Weights of a small transformer language model.
Architecture: learned positions, tied embeddings.
Each number is 500 + 25 x the weight over the matrix's rms, rounded and kept within 0 to 999. Layers, rows and columns count from 0. Numbers have three digits each.

# layer 3 attention output (transposed), 512x384, rms 0.0237, rows 229-250, columns 128-191
514511521484480482498503547491501509468502502511471523492495508516516497459525502520485508477491529508437513512531504445485510557521473486510499488486527480499513506532497513502495487487489510
517494498485519486523484515500526496457515512508506538500507507519494482492506489499477515491506516527501499534532532484521507481480502498503468505500485460508502487487511539495510477484468517
482482480544543528518500470465508509526524490471504542501507460523509491513488510486503511489494476545543512517523508508525513500500502499526488466485473506496520496435516530527523439485471478
480514498510483518488546507492523507494501485469506485497483486487481526505544516497485488475483459497516480469495520532495459492480481479485503496495492487487534514513480515457489499515495523
515501525477487502517489494523507505478489526494509487516504530487482498498502484486477523518509514462503479502527526515495508447504489521479467538492476506535480487522483534502481503502534543
492489489460475496482522530522477509511487485509481470484504509505517522498511506526510471503501517491490509479473520487500493497490481493497492518512526488485501522539480480492464518512505533
516518481536540507495496487496504504475508489502499505507511494514470456509536520483480509443501500533501500523528519528530479533495495511503485510491482506456503484458523498508499471490497517
498491522496461503483523521482518511493525508487506507522493480473486531471520519519501496501506464486519468477471547556505438463438461475501489512488515488492523507517470535449497496513509507
502495514514494486507492497491501478502485497531490503502477501510493490498471473505508472510506491499513514504482490498503481498471489528514512498507514500474489499517521477500490510490507491
466525448546506518473528500478502496539500514502490513502455466491510491525568534501537465486483499516486512498469467549514480572486532456522512494517510479483511505483509421506480530494480490
524466522497465495521485484532489502507488474469510491499529501494494513525441485515479492541511483465474460522505473508464494501521525555479538530528492556527441507530482475530505495507513487
486528555501487495482485503500547480494514515528495493510474526491475515489538465495495476491514501521493499478484496486482512481472513479491499502515515446463506487510521505489504504513488478
511515499573509482496497449512501504521506498488482500499491489490507494516514506506516495486506494531525505515491462514485482538549535490474509484524460526493506485450511453541529510503456474
511486474473498482504489532498482505500470504512487524494481512511523492454465487498487534504478506487472484516518487467484499511520476518514500494474497519532522496527502510495496513492504520
483495496538478511499488511485496487501507525521501521515466469483496481506487508530524488529493516497487512507479459483480517537514513482513503480511506506488487471474542483517510526481474457
500485486444505509493486523504483511503521497499513520511510504506532504466458496483484531529485503503493489508503528449501517503512482490517480513476488522511514494495523533508502467488486503
496510521455474484496486540500480470508512508535505470484498498484461503496552492529520465517528501498499492465476518532506519479466473474492469539519530479516531481524496516459481517513521527
508504464477507494490497507510453474527508526511501493456508508494520503520530511514565456483499537504493523512470482482482536533540514466515555440508505482501476523510495464500494539500491524
497482492522509495488499486505460527532500504512498481510515502474472489503530492478534476507535516512499514487488519537479523462512530518481521521523460539517486497434482456513510535513489498
502539495485470533480489491527494473509488525512516480503491532486494520501516514490502478506488518469497492478485479499456515475494493506488500491478505485478502522523491520493471528510536497
522509548494501502528461494505536464498492526528512512532479520502479498471479474467480507533516519503487471510507483480480509491478487552489460511507520488490488482529537524512498491500516515
482517531466480495522494552483535488504518511520502489507476478504489517472545480504493492507508512519490501465485518506514494496451461462503449497517528437496530481541490551449483503519475522
# layer 3 attention value, 512x384, rms 0.0298, rows 230-250, columns 128-191
505494530490522509528492509493496520497496512490501459489511483492502501499488519511552501517488494484496478523500474476500483524501507479492488420492508515479520510519465522497500501488537514
517498513489487493537494513488499501500494536482499444476494519505519508416525531492532512516459503502474474514516485487480482480484552467502486455498511486498480510554515495519493490509498467
509499498509501485480503494488505491487514494507499530515499543504511502523487503525497527519492529497488472513492477467514565513489512520534489523512498528506492499471512463511497484499503469
504492501520493495451498507480483450512499473500508491525535479502489499540517498508505480462514472501486516534504465466481524515499470556508515496504501517482487501467499499491513472488499487
467506486529505514523493505492508513491509491510508533535521491498466487535497456511480489497495493491530484504504508501502491484498488506466512490491494510492505500477525499499510514471492497
484507489486505499519501495481512480460509506472498467475519504507522501504479525504534568517476486501427482486499508485477530500485537475492479490503498484489501510529487482499494506496508492
511492478528508510489495498513497508491489457502504521511505509502502490517523492501482514478518511511501467534501474465532570514505529514478506496498507550511520507443510479515492473508473471
499496495500537489493499486483508504515521488504499510488462514499511507520508500501497500507540505500498524493501495519529496499518505476461500515503483495505510495491484523504512498510503490
490512497486540505500495479476507478461501469498499499490508520499513501485499470517478501478493510521527477475503523511497514489498533530501504524503512494531467509510492533497499486515471511
506495495494495499454494510533500502556538469494503509510508467502504496503520508499498436457486532498482517500484517536488469579505464467521521501507476505518504499496492514524501477512515543
489505477486510495511499497480498534483501489503500498526509527497515488499504480512512482484521497506544510504507494499499507514504499526500501498502510526513497494459480503510503519541498501
523495516458537518518503490490483492503484507514508444483494530501488500488508524515502527514494509512520473489507511502490506485522498513552505546502505479551498508534477506517497467517486511
527506509524487491473497488519498467528507490509499472538527487491496499570487525483514489517512480505534541490510505508526511501503493519493496509510493528513484509471516512480504510436513518
517494524483499506509495481519520507519496455509493528499475509498510494502526485514512497498528512502515538528500513544495458484514493479516497463505483524506499502500484502508505501525504537
506494490534466487493507493473509521528466515491504471521525466494491500506488504486525447505479486506502503499498485486500511453501535540479505446485502498493498496501517484478500528508510507
482503500518516511469490506530499502460472453504492552530533454502494499552488468509487513467522492492517474522501515511482512501503500540503506548499478533489496487429501501492503492494502496
499507537490494527514489498540490513481482494487498505483503488498480496456477468501456548527478519494483535470503504565521448552491454476512508507496499498512502494521499522476500523494489507
476483516480478497494504496537514479522470457500505491512507483509504500465508508510515507491489486501530475535505490456486489515502493525491503523508520501530492496492516498517502489504502532
454492505482495513521490503496495506467496517498497535479484484492495494476503470513480494487542512507507555511504510511513480494504446503521525533501510515499527489468502482482509515504466512
497488477507535490495505518455496514498470501506493485494486479487509503530489513492511467448536498501519558501505482512503503491509478477502519505507469509511503498451459532494494509513481484
474495492534502496464504506482492530491448498503501516522486501507492497516504504511488511476498482487563475501497492464520516475495529516489503510498472538511485509422536518513497496504505487